{"n_layer": 9, "d_mlp": 1024, "vocab_size": 4096, "positions": "rope", "rope_fraction": 1.0, "init": "normal", "init_std_qkv": 0.0267, "optimizer": "soap_variant", "grad_clip": 2.0, "warmup_steps": 200, "decay_shape": "linear", "seq_len": 1024, "steps": 3689}
Each number is 500 + 25 x the weight over its row's rms, rounded and kept within 0 to 999. Layers, rows and columns count from 0. Numbers have three digits each. The size before them is the row's rms in percent of the matrix's.

# down: layer 4 MLP down (transposed), 1024x384, rms 0.101, rows 67-101, columns 0-127
# gate: layer 4 MLP gate, 1024x384, rms 0.0679, rows 68-102, columns 0-127
# up: layer 4 MLP up, 1024x384, rms 0.0708, rows 68-102, columns 0-127
down67 097:519451537504546493496528508500480486483519529538517492503478466497514502497489490510506480503484498467492485494535508520517454516490535498499477494529518549513474525512541482476461537509472526531506539475498492508534530470530532535533490479485511465498556515493479479519506490517503469525482475507532505487513522554500496510532469541517484524512448489483518468513457456510467429470543
gate68 090:517492501461554484498514491523530464494535501517516520496486501478501474498487483468433489513527515444526512522550490496480495507466500477488511498522536540510467484517537487462490536505488483506479477489496520539513526492489504469504485502541477524494506537489500509486522493517531523545495454482457535503440502506525508506460477523481484511495471504481520472475477485461500535497544
up68 091:467498421504464525473491517489514486505464502502468543525462488521456529518498511491482502512491529490467495555497506498483470508485477479511485529468511506506509521499454517524553505489486466530521503492542518490500512466539480487492488505492483495501519530489465461540493449436503460537507495471533467486505459482511476473554453476477519492488499516472517532507505521484509507530491
down68 095:496463530501473475521515504500523492504510491471495483481507501482456445452481468533487500506475453457480505478477477480467513440477510508484472489497456507523470460525464483497479470489515537527499523535514459502509541500504519506530542465459502497521507494535503504530487529527474502509540543523510513506493537511536509490496494472497480519521503510546477540514497508532487498499518
gate69 099:480500469516495479559472526524489514459511507497487538480503484528546488495553492507513489542519500568513523531530494496504487503467506510510510525454571485486461504488494504498495508484493494504562510473476533528456525495501517509482541496530495503521505530541505456551475501458496470447497529481511477515505457516500519473517499512494522509452522478483499455495477486482505512480512
up69 098:512483476523530497471485484496464485539520463524533474495528535480506465477524525516479517431486480530490493473501494483537551447532494491483489494507524503536505497485504551524523473543476456529493510483529501540520523479498550512456490471507504476494469539453470496500554508503493469456499451493471555470473479468481519500506483506505521500480498533512470556477480498530497447542533
down69 102:499502533510500469518513496557440482530517482504507582486501489479457532503477469506526443483545520491520503493496484510512493483461498484501441491484424509518517504529493534547513501529519503513483522484496518544521488535537489478507488503502521484536496489476494506459478475471522545469474509518497441482531513512469504513489531475497489527531490438499487489511514498506508537497486
gate70 097:461563479481545482501486514449503493487508506498507502483514491475527455506474482490521514529492494472531510512519507478459460502482527483487516539524513529505530521489519515500497491507504497538465501499520481501515566435469518520468507539502486503497505534517485473477503515481479488475520487508515513473448479485499508500509526521507483468464539474480508494516501484487533523462473
up70 097:553519518501475537538475489496456506444472536533488484453521543531443474485487469513516492517494485476491505523506497490538527518542508499497497513466467507517505512501505540517542498491471512501490482507458497467482431534470460484514517462546508513532515490477481548464485487503502463478529474490491511508475497456519490513520489487516491519464487513525507513464528477463476514516483
down70 096:513466501512491507485533479522454495528523486477484500505433533522498503488492487444525496450516540557548492480492492524529560533470474503505474461475473518486498504505501472471477485477486478553499536503497500455497479573493523471529523490501522519455510505481488578502492481519509526514489533502499500551515457495510538483554489518476488484486491508478490484510557536516536499480472
gate71 085:533525537532499504461489507493522494479456477504494477523471468510511486468457475499474460518527478486508478435478511484539474512510535533485510507499490547520511504530505478514538483487525520540518506497506530517494492500489471481495483475466515476504502485524529546499508489480506505532490501492484467519486457468514475509530497449466517514500434500474502512488499482501505502519493
up71 089:513486515475533500495491511487470504483422450475486505557506489493523471482531500463515519497433493425497482540517538475511500522490472496500474494523499492490498523531569494513511477483514494507491523487498538498500462515493474525487499450481515478536488538516499503516536521465525465514518536477487494496501471507493490465534535526484514497490528488521499508481496471504557505497499
down71 085:485508488515474481515495508484527501496474506528488481483490484462456523544512460521479452471534499511480506469522483470467449438493517510522538474479491533496463520498425500466490508505463508488500511505487445515479505519496494471508502521544483522471521457488504509519507498542525517464478475513555512457557527503492469466510482438513481487527532505509492514524479503511494506520495
gate72 107:503461499502516489451513442529534500501491519486509548546499506548493500496501483478488519492537512519491459508506502529421537485531494497501505469517491510488463485526445498517472503521516499528538495455475449516537495523495497495507535512510498532467504491512513535508514490494469504467520505453508513488505517438494526525520533503535452485519474477492524521502458543496484490521508
up72 103:505514507488465525491541514474489519500471513513500516478479495518514521508521498481578484561517479523491519494496538538491506481533487534514532530486493452513484458541474533504484471493509498486523493499513471530491514473469489472491502510509522505502530480502429466452530490478531466499521504495469445537493451514469511497520496520500483438494481558536486495492492591490494500465520
down72 103:468494475530553474485512531498490531513514476543486496498531516487487534504506542513517485472509490534459501497514480496514533502520488480451446510481504505511491490458495508480442518493463486517534442490496466482523501498491535446548536518502508477514477531526458488508502485509490507512519509454500461501492498491522474496489486468482492500483524517478505517519522482491504465545480
gate73 109:468514442473478497476480513485497496534467492495500491518452491468523470447474470512481517488499521496501515489499470511486520501522483477489541512511489514504464482451487498535496466492517484489473520479493499495507514508466522504500540497489531561505511530469487514485512509518465498520481483491463512492505507519504532499558442537502495480522503511492502485521521486523507520515484
up73 096:511470486502530548520555496484504500490456481493454519476482503514495511444439466501492539466528521483512495536516490489534527496514500486475521532491481498490498482420489495531472483501497503476503499528506515520509530475495507537505525529489504527500512538506494518467481540500485465499489470450432518507500491540483509457557478501518493495543469499471517516459473524513469521508447
down73 101:502507500521509476490477523490501484511555545531528486531511492518490501554566552455507462532535489529519507498482537486469459505503492534517457455491539478524511488531506497463519525519527519493511499508495477501512482489528505435508471481516523425523481462454489491530487474502547543508442535560546534506498500480499468539478525499514507494468471505533497502523530519482519482512534
gate74 094:508493497531541516523473488562502534534535490524487515490520497482461493488499527540465491539530491486513476503476517476531480574463520540495499484534500484485485485489484452474501536525504500520503494487469494479525450503509494469516508433516470521498473491491498555462500532475494545550485539469488516509518488469517492507492459479491516500514475502450507433552514524526518518464465
up74 093:495552483504473531466541521509524487483454500540491496543499525509521515498496485475505461510507505522532504469530547513521475499462544530504488491517489504487464483493516490495519500513490473498469498503440502516494484496486513490522513498517520500517504509462494486505474527487503526514446501559458509519519505526505478493498549516499544497488482519516512464536537542506480491519517
down74 094:492475499482495485487502505485535486472444481526515530494476497499509512506494513518529501510477510455491539536511488488485532475540481474490470522460493489538527531515440513464470495498458478469525555500530513501542507504494499519491478463458476492496532525517481476499497488509490448489540496510485512451504477499519505505517490456539467534507508475530528529461474444505467483500514
gate75 091:490500491508545502489464500509486522519486545464498468489497499501476517502509536508503473505513521516525525491511528465521514486526544486532502498535466510502503490488524496500484516452499490528503512492492512467436516514494517490539483486491510458507517559469525528529503466519507474519505508442533482467489480487556501505535500493506516497515495444491513514466495497514482496501494
up75 094:470543529538501519503495500499532518530449498526501499509524488490543518537503494488485517493482495474504520499510513465497541497518538460474420494496483538509521477509487472485461492516502463466522489472485525517494513499540511484541480478474523467475480479526493484536505522470506466531487517513503510505545496486547529509505524504495500533471472506474523471474470526505499525534519
down75 094:506495524478491523509486497529510455527537523488519478527527532503460502523507533530513474443473520468518478489496517553488487547456478507476490477528514496510472518496512486526453517527500509519472548511533467486492498492428462491507523489496461572489516528517493528481503474520446543487529474473497495496467515519460472495490476481516515486513537499473495522539507490485506513496500
gate76 103:506524532467500488531546516548551499458499554487472495471462531536540477526466524547471499511491504475497511503479493502536485533458507471466465501523463528483522500471525482455543487497435508486480474470463466519493505498458456501475539455496498500482497489494509520477505517530480454488473482504472526490494485512483476470468552513503507495481577445495489539498487542533488559497514
up76 101:493509464526502479500478511519509476477499501506478453494530507475506515465500460477467492467464484519523536519461521472523508443510515533483491479490490456497563511500485530488505481491497505500508532498509509479487491518533528525517435525496497493473478495518470472509498532479506554522515463487517471502533552475519494567519540501530481510489492523508490463499503482492482484512468
down76 109:492510489493500467488514491487485509568545488478524524504507513468546486517526469460481486503490487495484490497486486508514479505518486561495500528514484463496494485478511480523453514493522436479491465518554504533502478488560473451522516496528535506530490490494496510482497468511516531517483494487499493466500488480460485517492524507537536515487480501495503507512520485519501520499518
gate77 098:536525467475495492502492510506522514465493522537503519432456533510467478503473458492534487494480536504472477508474485466418476496520536523517518487517467534532451449512459489524534492501511477479532537472497493477480489503500491494430518465483506479504530491484489467502507495503523528504500511482464484508532468509520488499462529504524473508499505502508516523536494503497493539499519
up77 093:458472475534513485496490489463458487446514532484442504537510549542507465468481532487472500526515497543497514441527513509518512515513524502455511542487505479498508537483475505502461523490505542509493501488536509479477501508503503521494467511489517531507477473537509519497522541523482492525478522488489512479484533501484477541506494488490490453485495457528509560505520467518484516488523
down77 095:521495514497522506541501510488517513517479535490493518481482481496488494493502526536508473532500506510521489476510533477513514524528489505533487517518528503496511464520522547456484470506507488497477465542474473527477538517482497472496527495468502478520490464516502518536467498517504501477529517481473516487491480487517537494537470471536517492469490509457459487462491492489504542487448
gate78 092:522504479502475519494503449508568500499539528493526509540488520531475492489480513498500477506472509520506504483495495490513484526518520532517480474468510470494470495536518492494556526532510478485495553516536473520501527523537519481511531532473557543504488512485513501533495459466460469520517507494509509542509492509513518492483469480503474538493493470489492513501476534476538460528507
up78 097:522519498512497507556457432525471474518532488514465502498510468516505535460493500475513481539494544447489499466471485505502505472535502470497478520499502481495551497508504468509473531493584536526509484478543513526477508526489523482514522484503516503503484496541474463497491524494474506524496485542447503482493531476544502459477458498495510514487469533464503532444535476465486496503474
down78 102:538485549488499487499507498523519490485490479471525491505488467462492485528503483495467475531512474482500502497507490454547517507432447477535512510461515518509453479469480515523472500509483534486474520539471505506539488525494463556450492566537515499497520512479507548504515490534494498485472518444441521526478509474526465505519474497513492529542499495502467494548511518453471475473454
gate79 103:477500563498476498470515477519507538514471495451516501498538514527520529534463494495483479466448466529503499509507508451539513499476497531492494531542513512533522500488481500501486449507507469513516484465466522471545454512457482489509481543532530467515517485516501525519515468528504514538492478533490469464504444505524499495516512532511552505490507496500486486477481512492475539485477
up79 103:490512491504518526525494532455529543464455493456538482535506536489484444485482512514494535457521471484500498476484472497471514452473507501487489456498518477482511490489499488492507494521509481477508467493526521520527465495517475505507523472474484503508486501500550535518503497493498515492478496510569484493502483482492481563458511468480523519473501472482514531505533483484490499547515
down79 104:480507523533447461502538522476538545498508517511559497518500479519495485499443477460475521512515515524495524552522537500535508501531516533508508467533525505504511513464520541492520507538492503526474530522523502539516481530509501485455464547472519527475530463501505500504537522508509455470456535531501506524535528503455477484504462464473489477483491511491474522489510539513524496543504
gate80 102:508525528502475465531477490493494509482543524533497444490482531488455509495457509506526506497502519517503526486549491514491478485543513483520503492505483479479498425475535527463486511495546503458513500515473504499484487502496514511482534490477501499520496444506519519505503533498491508492511504525502573484450527531544461485508527536472496493503435492448551496534509484488504528469497
up80 104:455512483533518494507491475523522477494504484491442474485470498524468501499488480505479518504455496478516488494539500492519535473496514496470482521462522512527464476480480503526476474492507526495491476512518468514512510496554509475496503540559453498462526502525499492488547485484485505539457453543502527545502553528520484449530462487536507510519495541464535528556501484488464533481490
down80 100:502501484500498531499477523455511520459524488497502446499494482474469522497494506484491529474502525524494497527525516509511451482442498507497474485486467487457512498508497517487464544523485480470486515501487514490473469502497533496488513519454483504506482498525538548544497491516492459473499510510492564470506516543519507511500487497499515488522480501475492457492454578489483477507487
gate81 097:539500416485512500510520520506482546471511446536494463510494535454515487497499478498495485501535462531539502518486540558517499517497547516428507495507521537506473466518460496501554536537516512529528508486483484505507485491507481452508539480504523480498497464502520454492521530521484458518518471467491502507491501542483515508481492495506537464526475494496516515504505508558485488518487
up81 097:455490496513468527485519502526473514501452473465496460495470502506499482444499550472485499515502490490555470533516500509480461521483517493468546535501534527547515468539530505486532482511515497508483545522484508463512502504503436444487513500514540504483488475507462495515488493517505476520469524537528508517500532525450511445497494482535517500531467506514487499482536506519505523543492
down81 098:514517539514517498505487507498501488470470523484509522504541510514474518508485498509502486484504482495491491494492519502484499560496517478486533479509494442496549466448501503471499498489540483492508509549522484529492505528448504497509464506492434443521509475477534501562482555521510503513528462430483451488462490510504529484471510486537549493535503513476506489508505506507467552462495
gate82 095:511475453506490534481541464484496517503516480514503519496461505487526503528541500505498498520512510477515528491474486508511506491524477513500515500484491462502541486500527506495497540463449493487484464513502523459549510496493515473526456511467518539514494507547521481474460483533516485493492455495523475496442529494503502517496515501507516526520568487473494532561458514499529497482494
up82 096:514532521523459468488542514486546504469515506535483507526507496519489508509506491452524525495489544471532511505478473484546488471492495510529513530505548463484511473508495505500535481513532506524462493514472498513461505515540466505512507535519505532517473512544479524490495493480517490528516509482439545511500451510534499472476560503473505483477507505532496485521516497512509477467441
down82 093:512448497457548488475486490505502500511455517472489460509465516480475485467474482515496509451505487484473534512514511470451547535482570558455482489506497529506531525498515495494508502519433517496520511495492422490485516517478477495517529487525489489516560510463508483498539504496529507508462533510468495474487463489464551507520487500551474511484474504492509539494534497505514520534517
gate83 112:501500501479528454490465473520525527471474537448499514492492502462508484503503481473537521488509516510520459478505523534480464494481535471498499490521487464534528528531507528500476489495512513455488558501497484538499508504479514483482527500468492488538542517479537460495495505475521502557462452485490543478472536497521537509496489515473507492496541472483501512537506510508518469508469
up83 105:506512485451517498474538512503542520508487516528486541533530475505543488445499523503514487505532526478505511498534483510480556486502534478535512485495462500512490471508536477496522520502480486512495471478523492480484560491552521540488505513479467502463475522476553528525545529470479532515511509551552477466507466467457546459487509471528482506492500530484488491504462506498477519490502
down83 108:525517414484553485542485490471528472463489532506459484499463538479533477543490451537505510470494511513484484518464507504494476511560475490530511501492482531516507536505513493501476484519530492480488512501536503527492491489485463484462502488524490495523499503574484523462493501518509535521473485491499485517497532533535511507460531500506513500529469509479483460496507496502491512554502
gate84 101:512515451490541529473530496442498523535475499472481515509518474519519492509501536528508474446519526496513537460474493475497502443537509510472454524437455551484521485494521522510503508524489480470531485486506489524492470511478474464468462511498485533498506504565473469490486502527500482487526513518491512516454536485515528506494524526453499495521478517482476475508464446509510501514518
up84 100:473488536517512515457502491539486495463505518486495517481498497508503484539485527479482526522480514473496503527540519530483488489510505453532532472534506465517501522548509511537498441516547501514446521470476507544448451485544472533512498487506518507460487554513499513524511500517462489525490474483530547444491449523473496527473445453515529487479481483472461471502512502506503512514482
down84 093:526495548482487476503492478499483516485509485551493491523460541546507494504537472499506477502548463511509509497470516507522513541515518495519501504544497524512487510495487444517522487524468498508507530484505547472498502501491445509498498521507497425501540490456499545506539497503496518493501527484503516488529471487531519477517522526509476466502476485505513474524510500493485496516514
gate85 101:474524496537499501494510456477509494516485558504487498495498510518506557510461526476488476504510458497503523509513509506484475500493482534497499547473505454459509500495456529457476517473517454500509480517510514488486467532464519499504478502469516516462517463489475456549464504492472509513462487551483539513493507511500491497490481494494502487493526474501506529436505497488540506543459
up85 106:497519498483516530503533467503511537501508498507511495488510509455507439518568449507517492494492529532517470536495540547492490478483493537493458485503495523519477519513467516516518453521489513522503507463479478515494524558488480551486510493545466508491515459516504485495474535461521486502513505503477504532523485487487523476480491517522508490497472502481520528495481522468502505489497
down85 106:487517508478494507515517453501493516549488585478509484449531509518486513483458486535504487496494456510504493512541503475510447506520482446541502503532521444515484476501507563492537538542480513505477443499501534489484508483541525499532484480503552499481500473495518519488508513493486539500507499520481517536486477496514495448514520472496466479509549548480505506511517510500484475487509
gate86 106:562507533517511509506488499514573476528442485469518475491460475529519506488526487470549535470502491524518501515484487497476496475492469501486502498493525506493464463532530490522513478459501468476516539425516534504478521444523485491501516561521509508506517508495532480461498482531484512507504496507486459463504530469508550494462489475543493547481523506530487462509495454492515473488481
up86 111:593521522461490485530514502525534494498477525494511480500470475461465499502506513478520492460462533501501527447474510475485499534535440526486509533509547543486502489511526495494476496462486496547515510470495516548510483447509452470493473546505486483504474514477508497454473516497516533488475516504464542476478518463471499495507482499498509523500510440515468517496517463484498505494523
down86 103:496522518460509505517450455487484519479523493526483505524466502506529512530483488523496501484520503481509537515481531495489484495485506508521482497483482479475478471534535529521457520501531528479530528477535497533473511439481497543497495537478519499519488542438519514491509457487470466474521447541506519514549495516503523483478509504475518475503485510440482508538471486517498455508499
gate87 101:507507486522560481539509521505483518545511494499522498507510552481509469486517492502490500533508455525524501483491490482523538489510529509498454455447495447511462544519494504530520488474476486529492503542499463496471499489517492509501520509493458480466501467524486525500450526521531480479494484492552525488457459486495518481505499508518506526512513477520485490467519536488489498461524
up87 098:517476484542503519490515462464507505510515513512487524518447510504471494525535528547495515494482558521497518473475552524551500495510485490481509545550531494491539453519509500479494495492518500485511491504516515543534490522496499494503516537491485517484480518523456505495488491499525559504502519528570490457556516466493527496534488473491525491490544463535483479503487536536468515480518
down87 104:526520527511512496518485481521521512483525490436483465459492510505496532507513505502447519507499490531496512531497430509491527513502498474523493501497552531484464505495477502503524477466508524496545490506500508502514492479503436521479461472471479523561474500502542498493486507490489521506536508476499529519459523499528477521462470501467522540492499489521541481503529477538516506480503
gate88 104:484494486499476518472541494505509461499481473523512490491436521473528514509463510466528499505522505534505473510519473479510530518462487455495502514482484491546513545531545480472552476496478457518488479491467506494509498536511476483545460552473476508487541520535535501433516451541465538480526502501481471501462507489527530498550525539496496525469487499490463516459554483532512474513496
up88 101:538526487512502476509524525507505544495506487446505536504506496522549526553540564487462525469507484519516508463506529532462478504508506542475535537490523489501507510512501537496524512524527530474514543514478455516505512508498495512499539521476505514477508473464496481508542509479512454514513514477456544496534516531480535496470492501500508487512514476544500513530461520505481452478565
down88 098:464474474496498494453500497463492492492524526508503445496478515505507498503469504542467492449492485448503484520485478497482520500525513516508506504510523531500500507498486505474473503519446507545467483448509539507529504523487497518524499508473528485496498532514559517514453515528477514479471507516545539505494501448497544525475497506446470499508464501444558494458516446517475499491480
gate89 103:517518531499480576509532516472473501493475439539483491484492504510450514468456512530486482550494505473481514503536501476509531548550464496469479491480508461439526474535505542536479500486521478502496547488502505552463529528496486514521516524510517504475520517507488469514508480511469523509481524516514530564505531496524508505530484491504464521504497481488489542526508523468469500526514
up89 104:501535509518487502552482479495506510498494477523512521516544500494516503521545526519515514458474499548529509485508500468503507462479497490512470495502520530479560486505521454529507478545485502495519513529480515505473489522460478531522518484508572455506488519513481533497504482482510495472555497540476455487541455498506542494509485542522529509546481516540508558491489500535546509505469
down89 103:467473549497473528476520493543520521527493492513515493488505470519513509509507477503467473502461461525479500519501501463478509544523495538470510514504494506526497504490507493496483502449545487511517525495531495508503484454481519485506483503523550524460489511498460484471471483475557470453477469530519504524537458480519450550509469502479469469515477552501502474483519563512491474496508
gate90 104:528517473471438496548512473481512497533487495540509440492493497435502522497507509483507501523502466529472519499463530484485494513494514526530466497547541522507466514471451492478463490477507527508464479528501506513454542512482505476555462471507507509482481444494510491452499461524461514507525508514506433491500492472492512455515516509507534422512459519530540490529499497492484494471503
up90 095:485546489534502477530512489499510516486470483525496488480521484498506500476521477511512446449541507491461483502496498478472460514540479502476489480516508466560487508545496494471489491511517479502534528484520494500496473503493484502504470512466506489463509527453500485494498492506496505519476498558441508550498503518524501524505478482559490537512492505537534506533513510477520494506480
down90 097:489502505497494504517463415506496526461489466513483465516486561545464551481497513497443527536482486475459509492496453517508520512472532498509512535536505512448477502487490488495486489508487533535506464492475532480553490463491558523515518495488538527522478468500519493482505480451467478496511509512543472499498526462480485490527541478472516466466460478530494516523495526511479441519536
gate91 102:516483508477524433475494509492468480501517512457509478510501475551492519481500505457543507484505514514540500504503500442498484484462518509505512482496456484502442512447515530512545505498490472503432459523439522531518487548507512507464517509482519510438531520541488534479506481510519519460508513478524496485508503472500451496472523527516504458509510496527484532483505525522483523442497
up91 104:491492458541529473514522478518513503501482541497534500503449528480466520495474522551513457526519470500527499458492519508520495514531499470468478487546531510560473462529471529504517520478455505492539536531518505475550494475561487500511481521494536534466519488514516525526490511493524525540477449546516493548479497521465512470471493496462471500479522481503462473479544511516535491551497
down91 104:567461516487501482533493534522516517479571527528505521520498522476527491512491493471458525517523494531520494500469504523527467490476512510509477505528503492494501454496484517525522510490472506546521520469494524510509465513509497476504512487473508481523499491490492537474487506498506516512493475472539511456475546448501480475511504513561511506507452495495489527535490508489452473497525
gate92 090:493460506507521479468483557505514546525474472467433494444537477511444499501490562520531483510524497524493429452489531488512505477513484479512474458501490479521536502495507465509516483521527529507510517432500450525498518490518471484468487529500528478476490528485514475526477496515513507507497496505530502491520519505466492511537513502470498472519524480511493480472484502511511542497493
up92 098:558501485497470532504523472514488506525516538498539537550488524498511511562525490500476532504509487523488504477486493534482460490454510509515519543460524531533465481526547487510497491503459445506496472514517480509520485493506525519468547512483478509573537528462483493522550497545487514454463499540474515489514502515519551482543492483500489512519474504481484511571502509494524491470522
down92 087:514494503497525495568454455526500469482523515523539487523503529526544511463504456478509498524452504518521517501480473500485516530472495505520492522528531510472501461503506521502458505514476488488519461533483523457523488515453501515489484512491493524486478497554468523464471512474465467538488447519469497522472502479493525526450478512529520531475489504489525481496510509451476536502519
gate93 107:532494463542474492462484496506494511476518453513492500467440507485527455533482512523516490471493480519489492500474487498509502534485525504492470470482548529530484469483500487533466482543504545483504531537472500497487511489510498494516513494497474482463472520532537526462515476481491467497476507490498521503527496524437487465494502512486459511496461495522513373500523501475506512529534
up93 108:490512530499459439497537499490482490549455536467518556545499511484481515445478517489446471497475516485481536520458540518501482497503479492476473501479475482528569527566529475530524489512509457527478526470485511509514500511496517509529512540436500514521510509483516470471440492511470474508520510498547498482494516450522480526567481480491530525527525475491500508488487437537511505515491
down93 101:490488526492479522522447552482478528493476497516525540533517521460527527480456491504525501503499514495504493522519508478518464460529523497495495554516450503455502458434497496491490473482505455491469483540499471500518538496498485474492528473474513500482461534513515496499495500469538512517490525488472509499513481501499549475513473495508570466497515527512488486468543478458467471475508
gate94 099:537489491506504497515536491509515490480484464500501521458489500521471483514543469486493484498533534533489531489495505494464493507514499532481494538527539485477492520505471494522472497461504510530551535514460511467488498523501542493500503485516508459505460426516484455494480526559500459553486547512532499504517513510529476501499502529520474521522521541552499479504535485480502504533446
up94 094:495516502476457476476476475475492496512516537445491485471498501453491458516509525489516538491483506513494482478522476517489497503506521493514474477553466542503550490465510477495510484544474545523484499517540492485550488526521498484505504503485495530537476507468509475483488477497522493459503509543491457482458495480509574553542509478508479486518509460499538495480520462490435512516490
down94 095:509497494480529506499495482507502523527466423494480540479504469503455513528520479537503486498491538474499532550461495472440523514519486504462484533508514504509523497504426510519480508436499500528521490517493527452498505523430506501455531508472496472489500482503472507508498497512492489537499509489522463487503497501563460461506490460513489554488470518510470523494514494495482484514470
gate95 092:496537549503488543484481523455504426526484498504513475493500500507512487496486505496473465526506460489532475540466503500512503478495476495471518488498462486491497486523499502458487449474479523545527500478505493524491524510450463502455484500480468531468523513487477508519532493476510522476511522455531489494483478532535539499495497501465495524505487509500454518490548518513490444518497
up95 096:513541500471471532510498499466499487480503508487478460483520505523506498493500498494508487498506485514485457530541470523494485466530528517523464456464474528486540487510483523522533474423502509524517495502500520464483500504496493451492555451532475527485537492491517511518473516517531529480500493486538493481496504499519497542502502511497510517508526509471472494524501494546527460491494
down95 092:485460493525504477487540523491467510484452498540487511518485445521478497458552481530489491496513490519513533479507503475501492547437482462494530533476524506513487505510514435503507496525486489483484501511503511513483492490518515518527472534453564468526478459501519471448516471477495477514475544503491470540508489507447514473506496520479505484499520478522507490503504571490508530558497
gate96 099:500542545514516463535480496495559519489531509455451520516506544529503510492496531503486481485531492472526506545532473497486457483543461477497521486523518456512507508481542490499494502459517434542474524500513479495503511457506476474517515489499517481481494546499499507474472503551503508548528491470497509507485499511476510493502506513525511502452527470485506499480504507472529481524527
up96 092:512477457529493516495459495530486474487483497477520494492453499503552507510501519487479497530508438480519480492490497497543553524471523515500486504502510511458488479507487456522480536491529551472489523504455546529438485502456481454458470480511519514464533506514475562497496497507490543514556475535510517501534486460487554537508496540479508492532476580495501491506456482512537532533519
down96 090:474515531501468489488461508456523497471535490505467546449540505512445527503497491512482525454484464496530496482521517486491452515564489489479535509477489479536504498523490491494478461480508444520531429511518442507515513482489496530525491519496498493477517524497491484520485502517492479489495494501480478501481514516501488468479520496513506510480525464524487552493514532474475468516459
gate97 108:477514495476514531496473497486489529509447525543524437470478529494513524517496503497522467523489499470498460511472499503525509476473503477465509510517464521483475483495493483540457491510522522524532496521483514490477436545478523484518496459458515502498510497493438514519483525512546457473472502514496507505512474521548543492471488547499494463541482481505498507468525490527439511513545
up97 106:509512508503479501520501536467523525464479493495511486478532467484526495528462509497489514538455488523483520505469521517450489480471451464513501494526545505465475481480493476545467506535547504532522469521497504528546475478527523488513548521460541501526487480478493479503488486517508519509464526497523524527490486471510527506482483514515526483507453500483496493495512532476492499523483
down97 108:517500546523492514471497478503499502488490492490504496485501452478440499524483434470460520481543471532521510550495514524480556457449514508509517469479507476466485479515475545440491525470500506483503513523534500506477531484518493527491462534483485506459533523492512529498549508492492497467460524501440511542463483495477478503550486540523483494503517488481503477478474440430525517538512
gate98 098:489494529532462505487429492443528490529489521502470506453533529499440464527534480441506508541566535500533500547473487530533514527469496521476493554554508524540492486477483518479504492468532488523512494478500499438547473495521483551518495481490523508513472509520452519484486507513496545516512477502506477492488478508485511517467454506530531513492506531534491516519490512505488509475475
up98 097:514484489504509499450525501474509541539475459504506485440504478517462498516516547489517529491450456578481536520480544514470494503489478512501488500489546469525527442526476515492511535497510506473517541545507485474497483480496521505503498492483508471456502511549511513528511491531495494568533546475491509524485483490498511495511530526460467507509513542456497488510508539507496482498524
down98 099:517475559492524497463516471506470521453470503543518473484524500459492491493512505475482467503508516474540474452502507507513531497477522474490457441466492505510539478486478515505514527492478530522518490459477520493509547495544492485519483510515510484520475463441506484511506487539496509491463492507526518532502511521538477481515499503502488496457486482545471469488570507550480486508502
gate99 105:487442515511492524454559523476511417519451514541506506503454459517514546509472493463491496488496493485508488554480519582508482466506532522498473493516512504469529525545484517517495545502477479542477495503527479542508513461483475506518519510490447517501547484506536485525489514480486512482464481480523486498498510440500530507437495468527487502506500479529501527489520536471496489474477
up99 098:514514535492519526513486464483483489517515515478495460492487469446457530481521531548481516477465502577506511495480499484479514537490528530508484478477494500544517532497522477516488480503522489493527532525502489463519472476472527562446499505483500500483450459499494479493538472496479562502511516545479519507499502529500491488523512528544484493514497497481508495521507454493506493533557
down99 105:455493499485469472515554506505532518463478506470546536550506519516466514516500470543501542467482511475482518515537532533482491486504464489473485459500480462559491447478424536503505518517528456494501452497520536496499471495505461499464493501491480457476510469481512533531507507500528513464497503503537436509466470537494503501502501486480510478525497460516493518468476480466516491552459
gate100 094:489528516528470486461515525519463501523499490503506489507511492521512526481521485443502546501459503539511505499512486485497526503460510483479490507517508486506500485506482489492514483496511457510471500495514474507498502514475510548506526505478501513476511523475467479531492492446490534496511483525545492460486462497494490497496490470476494474486530521500535463515485495471508500483511
up100 095:491487467505483506493476511465503480504532501511508519505533495482506482500502504502509506470501468479475450517522527468466477503466478433475536469481468477461524423499510490490489494535467475485463489498502498468511505507495506534473532524445483481500506512551525488511484519521483465512527486473472486478526518485524503460483503465495494532490566488518487496514502508504504501491497
down100 096:519497505538499461508480512447429434521502469479487497537484483552507494514533497463439509497495496505520487527534475516498442519493508487528467535501527513506535474522493520501500525500524503509509518484478504504481510503482439501486478518482495525487441454539510512467535506542502531504502523460551509477534472500502495466502499500499516485482490542554495525542483522509525476483456
gate101 101:480465508484489466516496507509462507499537549496475527493521515518486431464530517485506490504545480506486468448523511438465465474490468474500482502478506509483468535484523515505522480532474521540542508454510511483533468515509521525526536501507444545542482494509480537549452529513424484513489506531503504517493570490482519508493485533515552497526524511475503485458492523467496472530517
up101 095:466467502480481492490518468482491510497497505495498507500464508466504539500513438550557518519455466521463542443520519493472504478455523513542524475464509498546499496504479489481488474497484524494530448464514477513512487525481505474486529462513515518468521513465510491442487495472488481535483520475507509465513489516454520477484515529526538532465496514456512527519472486474522534481496
down101 092:505498496482449486503504455558496540463468505547525451507507459533518518556540555464514499490525488493521500520500487516525519547482484516527516453501490458511522502524509525492481525505488476496555491508490504530501510497523487436499501514489510529531488518484554474511494536561470539521485475486482522497516501543501512527479511460459498485512466459484500491521505484523554482538486
gate102 101:501506515513490476506492507484499517476522433478499533511489553442548574474496454538489514503466475468501459524511476477452526525535482479460471520502505510509492511525468515505493466470496477451501529524516475506499480542498539479510470471476492527506539535491482514485478503542476528550497503486525531508512531532524490502478482462561540530502505464480496463508521514473477530485538
up102 100:493514519492499521474516526485505524477517497466487474481465489525484501447526535491477478507539515455500502514495494457490484519545477494494491514496487468548470473459494461511494513505565525483519494482468552486508487504538483525476475482518527486535518506499499498479483517579485516521498534469462509510495486513545490481534499478516503494512474501525529524510512516487490542524540